config.yaml
positions: "rope"
qk_norm: false
attn_scale: 0.0884
tie_word_embeddings: true
parallel_block: false
init_std_qkv: 0.0307
decay_shape: "linear"
batch_tokens: 131072
Each number is 128 + 24 x the weight over its row's rms, rounded and kept within 0 to 255. Layers, rows and columns count from 0. Numbers have three digits each. The size before them is the row's rms in percent of the matrix's.

# down: layer 6 MLP down (transposed), 1024x384, rms 0.113, rows 503-524, columns 288-383
# gate: layer 6 MLP gate, 1024x384, rms 0.14, rows 504-524, columns 288-383
# up: layer 6 MLP up, 1024x384, rms 0.144, rows 504-524, columns 288-383
down503 099:144090161090135075125148148093090183096131125133130142105170138150144107124137140107114137106188145150086096129120130108152171122124101125152103108088091156124117142114129135100102113134146168120103132160135150114115131134127123128147083153096163137137103103127106133141148114141176134139
gate504 099:099119101128140120140172125143128166147119120171107129143159140121151084118153113161144127151095145156149146105165143145117122125106162070091098179121128140146131130106093132147134150140142127109139119108140146097113162141166142090148148128098067151137131120146111134135183140149136127116
up504 100:108134135078112176114144107114115169126131146154130144129119118141134094120133139123142147150113165158109174088139161159093131123113115105093097131136109155119111119096085112171127107157112109137113124187122118145120160131186107091118151149107098190121150150141126108131132150157108099139
down504 099:101139111131083116130138062175110142142159138104129149159110125133100124100111117119121135119152130127184156152149117151117106122092128098129146090112178116128093168162109108117127118152093129128104139103149150111157149162102124128146113163117092101112102122151077141084140105119112125136
gate505 097:172100099111069126130143165144086152133117120106126132088145167143107123115145150144089107157116136122152124119105104165125121078156127132140144130142150155133169076148111111147168142124110156156127141107151115124164151128120127124136126179096132140101134134131115137150104134153097178109
up505 092:127131145141132125164114133145107170152125151117142147111139137113111141175106133161116119060148158158142164102104109122070158141147133173086104118097138128138149155135112116116129087116108141119153117136136138135090147115116155124098129165161083130095138172104106118096085119104102164100
down505 094:087135122130101129091111160152085129079146124138112100131111139156106128133149134148167126152144112116135123119126112132108161158082125083173120141122123167166117143131126127142140148156113144129129082122119132135155118144161128127145153141123136126096127139133083126131104094082167116135
gate506 099:161146133122127098148096148136106140115135125094137115145139153173103131108098152145131121104114133110148151143112142147143145189128126130140091171108129118156135145154122136107152142153138094124108094109130102151114136156156155113138097150150157115141090139123139132148104142108143174116
up506 103:102113115135151189163144131132152114140077133128120149121079166082126149186142150164142119172106130155141093114147163096082116126117123105128146107089129137113112127133131133123144128098122137110163153128113146165132121128114131151100111160177101147085099152117098149111151102151115090154
down506 109:102135136156117141157132100194125140128102098136096097101107129119161137123095171115122135110130130105130122153131083160119132161115145156195133136124148135078162171068096086126120115137060112137186177132091129137132129135162143100134149090130116129122131131124136095134160153091159172163
gate507 091:067112089102131104132151158122127108103142092117205165140131130136143111097148148126088142158151094157125109148155130135139153093131155138119142107127114135132097119133128140128136139178130145107109132149142110149117111113152124115104147115154142113145122171138078073100104103123133150116
up507 091:102103101119157107084124141130175100107080138139151108136118126124109083113105137152100147109110179085087138086121129149153131157126154150103082148108144161111149110149131159138181139142107144089167139129134130125157102088098149133123153105101144137160167174138137114134119148156168167117
down507 092:138138137124097090160143128113119117147143132100130134106134152064159159132134143172164101050123120120110162151135121137098129142082142150124127124091104142124118092127106192109126068110143127095121155123167138146103165136087145117141080082129148084119111145124138077090112104149125095091
gate508 091:141125168092086112139128113097126088072131096103147114160165109153149126123176098117118153135100141104134167102129183151122132144142108124101103147124149179153154158133144151113144127119170133091181117122124138097094126103114140065099101123123122112141113132100107097126150160122138155105
up508 099:177109154110131118173130131141146175156110120146116092088108156117144163126104125093128095118141097123103100122165177141154127096122148135105109111119141138117092151142154177126114187100103154142169117134141124135119179166127128110164131141158119093139164135134176086105143138171082146171
down508 093:146131123142121159120152130099116116141119116145127138135208139167179133123165136109127155136108111134145140124151111146168113151120150120105135128167133120116127138150121123159155166116124091164155099136126121101161184087106157152094171082127143104116164124097166106141138135159131147108
gate509 103:120133142113126179105095060091130102178134133086108121132125155141084166134084112130116118090089096119167065138136159118133150135094123066100145167139147113089135139148109151182081108085123096132082112111151128136122101125121139148123112114104117148176112206151126175106116122151125107090
up509 099:131083093158148164114110099135190138115146113099133119148127078134167118122120176124149081132095147124155160101111140132130161144135156091100103135093138136178088135113136107130109118149136152141134139141136141104116095075089169128108152113106134136128126102106135136172126127145135091132
down509 101:080138132164152106152152102135160145124112123123124107122134118141148127117179145094110172077150116142148145189044133126134130152123110129116109145139143090103157169116123129115148099123145153151118113128140128136162135159111149117134155102132118131149139136119143152162126130119157132154
gate510 103:111111104120137093138122129163157132124130138121140166129110171126145164170160078146187118141129163097146136096107145122121097180085120121115140125123090188119115170109160129108119138092136096107196096158065102144100160114175139130125127166140100120147108109118110110124140109118128137119
up510 107:131151118124128169124163142088102124125178111145161152127113088127181160108114114154099148097135126125107124153105137152126119076163111138131126136149170117117083103159138113146146159093125130110120167141173142107125127087116166143177138086128117151107119120142150118169133132142144118116
down510 102:100128125156101116129106110157157116149096115138114130135155123116136157200156143091110099126110088142141107113153111143138149142171141101150157136104128122131071108104140121105132153085098168147111190117186143111122122126137144108143129105130139109135123144153176132145115149141105173122
gate511 092:110144131163133180100136111149135147112140127142132119139114132151133138099156132133144114138152132142097155093094113138146104190113131166100143124115127120146104126101124140138078125126141066153097119134163123136120178099154163128116145105135150146152105139120102165107149124132068161154
up511 097:140151089138150148138189139091129086120126147140139146115136107120112138101142109122146118131156127157110099075132155143141126130129163126127137115139146186164062139098116146121141136137137132112149149134140140182171131124132135102180126145136130107084100139152093149127098129100176160143
down511 095:146137101102103104123142061190100105145125116124147122116090109144177167109136155117126152107094135138166121154154124080120117139112157116170131172135122126110127082129111084131124123133120125149142121109130158127117100100156101166130143154116163106138146110135144106142149119125086102112
gate512 106:128052111080102098126132111147142099122161144139128076138152118141141099162140127104154118129127120113124100104162120135136165116113099115165141177103120152129139128138134146129136110130174124151126143135122159120114141141130151093119129106094143112099126068140137130115155114146103174123
up512 112:123178104158123128106118148126143123143079127152130135125128114134145176106088136135127114130131133172111130139053093130123078155135083144112138118123164080127128096149125157080125123120104078084110139156128149110101130096159089113153150154154125119115123095107101115141133076075155161084
down512 104:158172134128144168074103102125165144089088133095156118133119126157156150087128127127142118169123154137109104091166139140136123115135145191137138113132112092114160155145073101166131132100091131124089124118147121099160106148124121143136108105128137129092117146109129142169128175116129101127
gate513 101:127150115144131141145122108127117126088152160115101111150112144090115113114127145157111143117148110114126149089118086111111109120095101126108144150098134137123130119106110124165109150160107151153106135153109121135163151152151113133103118126092142088135088113170128086108121125108098100126
up513 096:146117119117123135118107133162129103144130163104096137177139115088093123140152120128124105169145136118144098069127133139091167156097096078137082168125132103109154117145146148115117097134121148142136134127151116134126129151121103090089121150177127067151101074108132072141107098165103142130
down513 094:157121156173131143117099116105093134106120155137106115153158102167095065147119105076154145158102119132185125118125137080129141118153135115141147119137174088102107109143141132147106112177147137129138158124119139142136118128123118117147143146141149126139123114161102158128129130115183140119
gate514 095:130134124111091116139138159147115123142155125114127115132099118130139125097180126112115138111158110171149145120173099107095088074135134152093097134124109129108121140129124141125147125126106091114125193085095110101119213108161140154079122095114120120104128128126130170158107133122123125125
up514 096:130141131110089142168062133168157137122128107143165158078115176183112133126111097131144132108126072141124115133145117120123110108129145095138165150147145172125078163105171143169151129092093081101100179121109158116125128092149127141146169143144130102124157149131132113118131160168125134080
down514 097:168129167114140075137152152122159108148134146123110121141148125129144125120137125154174106119146150130125116137155153159123116142113113136119121154095130166105144100102128116093098107143138122120120110109133120104109144116131097172117140137141135106126134097076182144124137112102145145108
gate515 095:139109103137102142126113169172152094139136127103129153122146119095096087106140106151119119110179135163088107144101101145182119125122112152145101090148140142161131138096132124163136137142152147115144174121146119107128137118133094161082109137131113092171097133131097146110136116093099145095
up515 096:146085111119076172099137121170107099124182123119152151128128096158111143074154121114129122127115157137130116093118125119093168124101109129104129131139117148116135112109163150127116104137115120137139192107145114133101124127096118128120130145079114146156115126114156155114142152148122134132
down515 095:106098124128141145116136116132125093147153187141152150115140178117146128142113098152155118129108141125138129140124131187129135103097112127146119092138152108131122114101154106099179108146139115105106148179130157125113119144104090137063097135120104127154173126073111141154134118153090138145
gate516 092:153108113138078149088127107155128113123103117111116093157129115070170091103117111175111096118153157141134147133096156109109138089135116112136155131117087100109133116116128158109164155141149094117136113128104172120187120065175125134142134154146096153131129130126088113121130150191115121143
up516 097:148158149181166117104144146116126145122106110155155142140089140107118140165142177115114121138119094168127159116154114087151119123074162179118090133115114222125118139103160120122103122141097149115101102117154092137126136114143185116126079110103151159128128058122134129132121122140130180119
down516 097:094173134163122144130111108100164104115117111088146121094141109122149161153108155141099117149108116115129100116148103173173092104121141124132119092113117137150138166142149119109175102162120101137116103137164136135101128125103171125109091121119132178141156104150158140155112082108136100120
gate517 107:099085139139107101158102111140103155127127146098099197130132169129145097149116119113135123129107123138061133120104125109095100139105151162169134151115134113142096122158075153134123159180169131191143165129120119147106113106128149169120146124129162093147134115147147104140121163154168139153
up517 108:113111090128137102154099109114076110094170135122120151114148122116112123137157128162151119098133117153112120088164126143126128139148124107096133120111143119087116137161121107087127168163115181114113117152096155078140122138121119135136104112113158117139140129140150150146158081095100128135
down517 107:137109077117111135121124098128094082130158177122135157141157186121121115122092143177107112115128137134124141110112162181163165133125108139129149162066139092142126135153115121123121091170189150136096149113128095091113152119128151125124142109135166124157112104126162131114151181122133167114
gate518 106:156097138180134135145122119140122131135097162129133087122108118095108124147121163125133114094168112144097098161076147124157111151144142106140128129149084149114093158101129160124190157132079122129100135108114155100137118154125088110137115084134103103129107125120103149127116104112119142129
up518 103:127098143127107180171115138119157140160122116075119098127096109157112100174173147133139110135105117135138169142130160069155128161123164151138108130129122127073163129141122171154154120108075115104127141139124136152124148119097038126120125103109114128124153108115146134097147148106145135126
down518 098:123142102116101110101121146116113124139146125136190081140135108156108139118138158113090153121103118121120138093125110110095134112136161143096088142119128132127132140129106164131133153122071139127080158124082115146122138117145126156101118105146123136138147080121133154108160148082098110122
gate519 091:104157119142168140093140103108100128132123136110143085134134102137126127096152155151132135142117099123110098110170179173098123102119076135111099129147076085122157173130133131127121164094128119158112146074169140128165098101104135117142137149110109155158173108128139139138162152139138146081
up519 092:099147080123132117082135130154063144101127160134163128161143154112110174110138129134110140096127123138097100087158098167131138082105130154123125139103132123146162113181147148122122122104093157124149101132128150118150154127193155170130109092157141157133151112128138129145088132137135141142
down519 095:144130156124128155049146158128139126132141187123115131133121167156144139090141133125146116169130130132149142133125122073136063122140133105078110147075110135178148118103145139125177103096148153152134112144072094098137118135092132112093144160147117130101105085118129152120103147128132105182
gate520 099:142117114128111156121080134108126115148138143073137133094164120163108133162177121134152145159120110116136137092136093133128122091095118090106147146194158127131152121128131142145148126104117120086160184143143127125122134148159140133133146123148186123120129119147141108138107117092137119084
up520 095:103118151115106091113121117127121136101128170146111106101136093128113136122137162116194122134167163168102146130134098128152152146146128118104137164109096095118143126119143137131112154123096118148094157096123133137151142125116052116125185155150084102102100102148167100147142096136138107102
down520 099:151101136121132131173104119132121169127090104149137137145148133129135114113069128138137120081161123136147136102122072175088153093147142145103193109117144153148118168116149117124151141098083140130143120149101068162119125112100122151102122143115117158168182133128133129145134166096166130116
gate521 098:156120100135123154132113115098138122110125124075102159171102108117149148115121156125148092113135148126124119105124110131116175139157131120133147191093144129136139124147128151113110112142126154138137159164121139121122135117113137137049154132128112116125149106172130151133149168118115147086
up521 099:124159141126158131125097126165169151137119125196163133118159124104126142124110142115106161082121115139094117149099143145152099159118083179119160126163120133113102159104139123140146121138146150144144125122150087121133070145118136154135112132155114121136172125106118118142123148179104113125
down521 095:139088127117106146102108136121184188191143152105073093130106091120121116135175139121131109144155148143135111135160130139127115152168096107133110123127123128119138112106145153095129149149134144148158103100169116116152097108117120155126109153098114109131141117127145118117156135145120108163
gate522 099:151122119141103150113115106179105121119089125160124110086135136143137149114109135120120133137135151156135106111104126147129129130123097109149103160111129131133059106116172169190157125143091132174139150118114126149086104155133129129119155131142096123133087110128117131144107125179128120084
up522 097:105094094127102163143131125109112131073148150100142151118125115137126093175137164099162125125162069131141114120145145138117135104151179110156171101094154108134106105127160136095123114131140100145128132132135099127122147104193132114125122100128125119113139103097144142129098131128130161150
down522 098:149110156118146121124120136164110123136091111195132152129168135121151122133123145130157119110076152132097110151156166157108143108107142076137122143096153099140103126126144120139142139116151115147142127096156131140090109160122109110146156110119118096132135153079107150147102108119079154148
gate523 096:102075124178085113136144122099095145099058143119139132108105128135095101106101131130149139068136134117129117172081145115122106109145139161128126133163117123133123136139107134155142107136121127102127130163133107160118178126123092094151102115142151153147127138165108133119110147125168156134
up523 098:121130110140121111150133096091115113101119113135179152150156115125111108195140054161166098140116138139111156166132098125087147149138118108192141135164135123169108112126161144148144113129169149101145104149135138131162153114092174159110155123117121151153141116153114178158135131137131152120
down523 096:107111138124105154150155153087130099171111113109139136132137151171125161149133135119092091109121111112084143177132171118155161085126134125138172124165143171115149148117109109101131132084142151132121101099119128142170153142105118165087148133133151145119164116119136140116154135097140134115
gate524 102:164163168118095094128143107107123135158125097140131116134151118139136160073133109179110120150111141126120112102078136086104082144165117158123124121146117122105132141159135153105148165146125084126122116077145108129078104122124150099141116140117149100136123107139135140093141118117107142136
up524 100:161149165114113102121159115115094112145110106123103123122137126122122138139122144131144149095136171095135122110127095139093134119139125080120131126120133150100130134092158093168127140128135179140129125184143084124144115183143147122150145153141115136128162128095114146121158157144099151127
down524 103:110126119192077104121114110105137062156125090111100134129130100134117145111095123117155107102137158132166130132135138110124154115133109142129100107148088128066159109133118132083124134128153078128142132126103150135098158133101130099168116139141169084143127155116174124102120105063110126127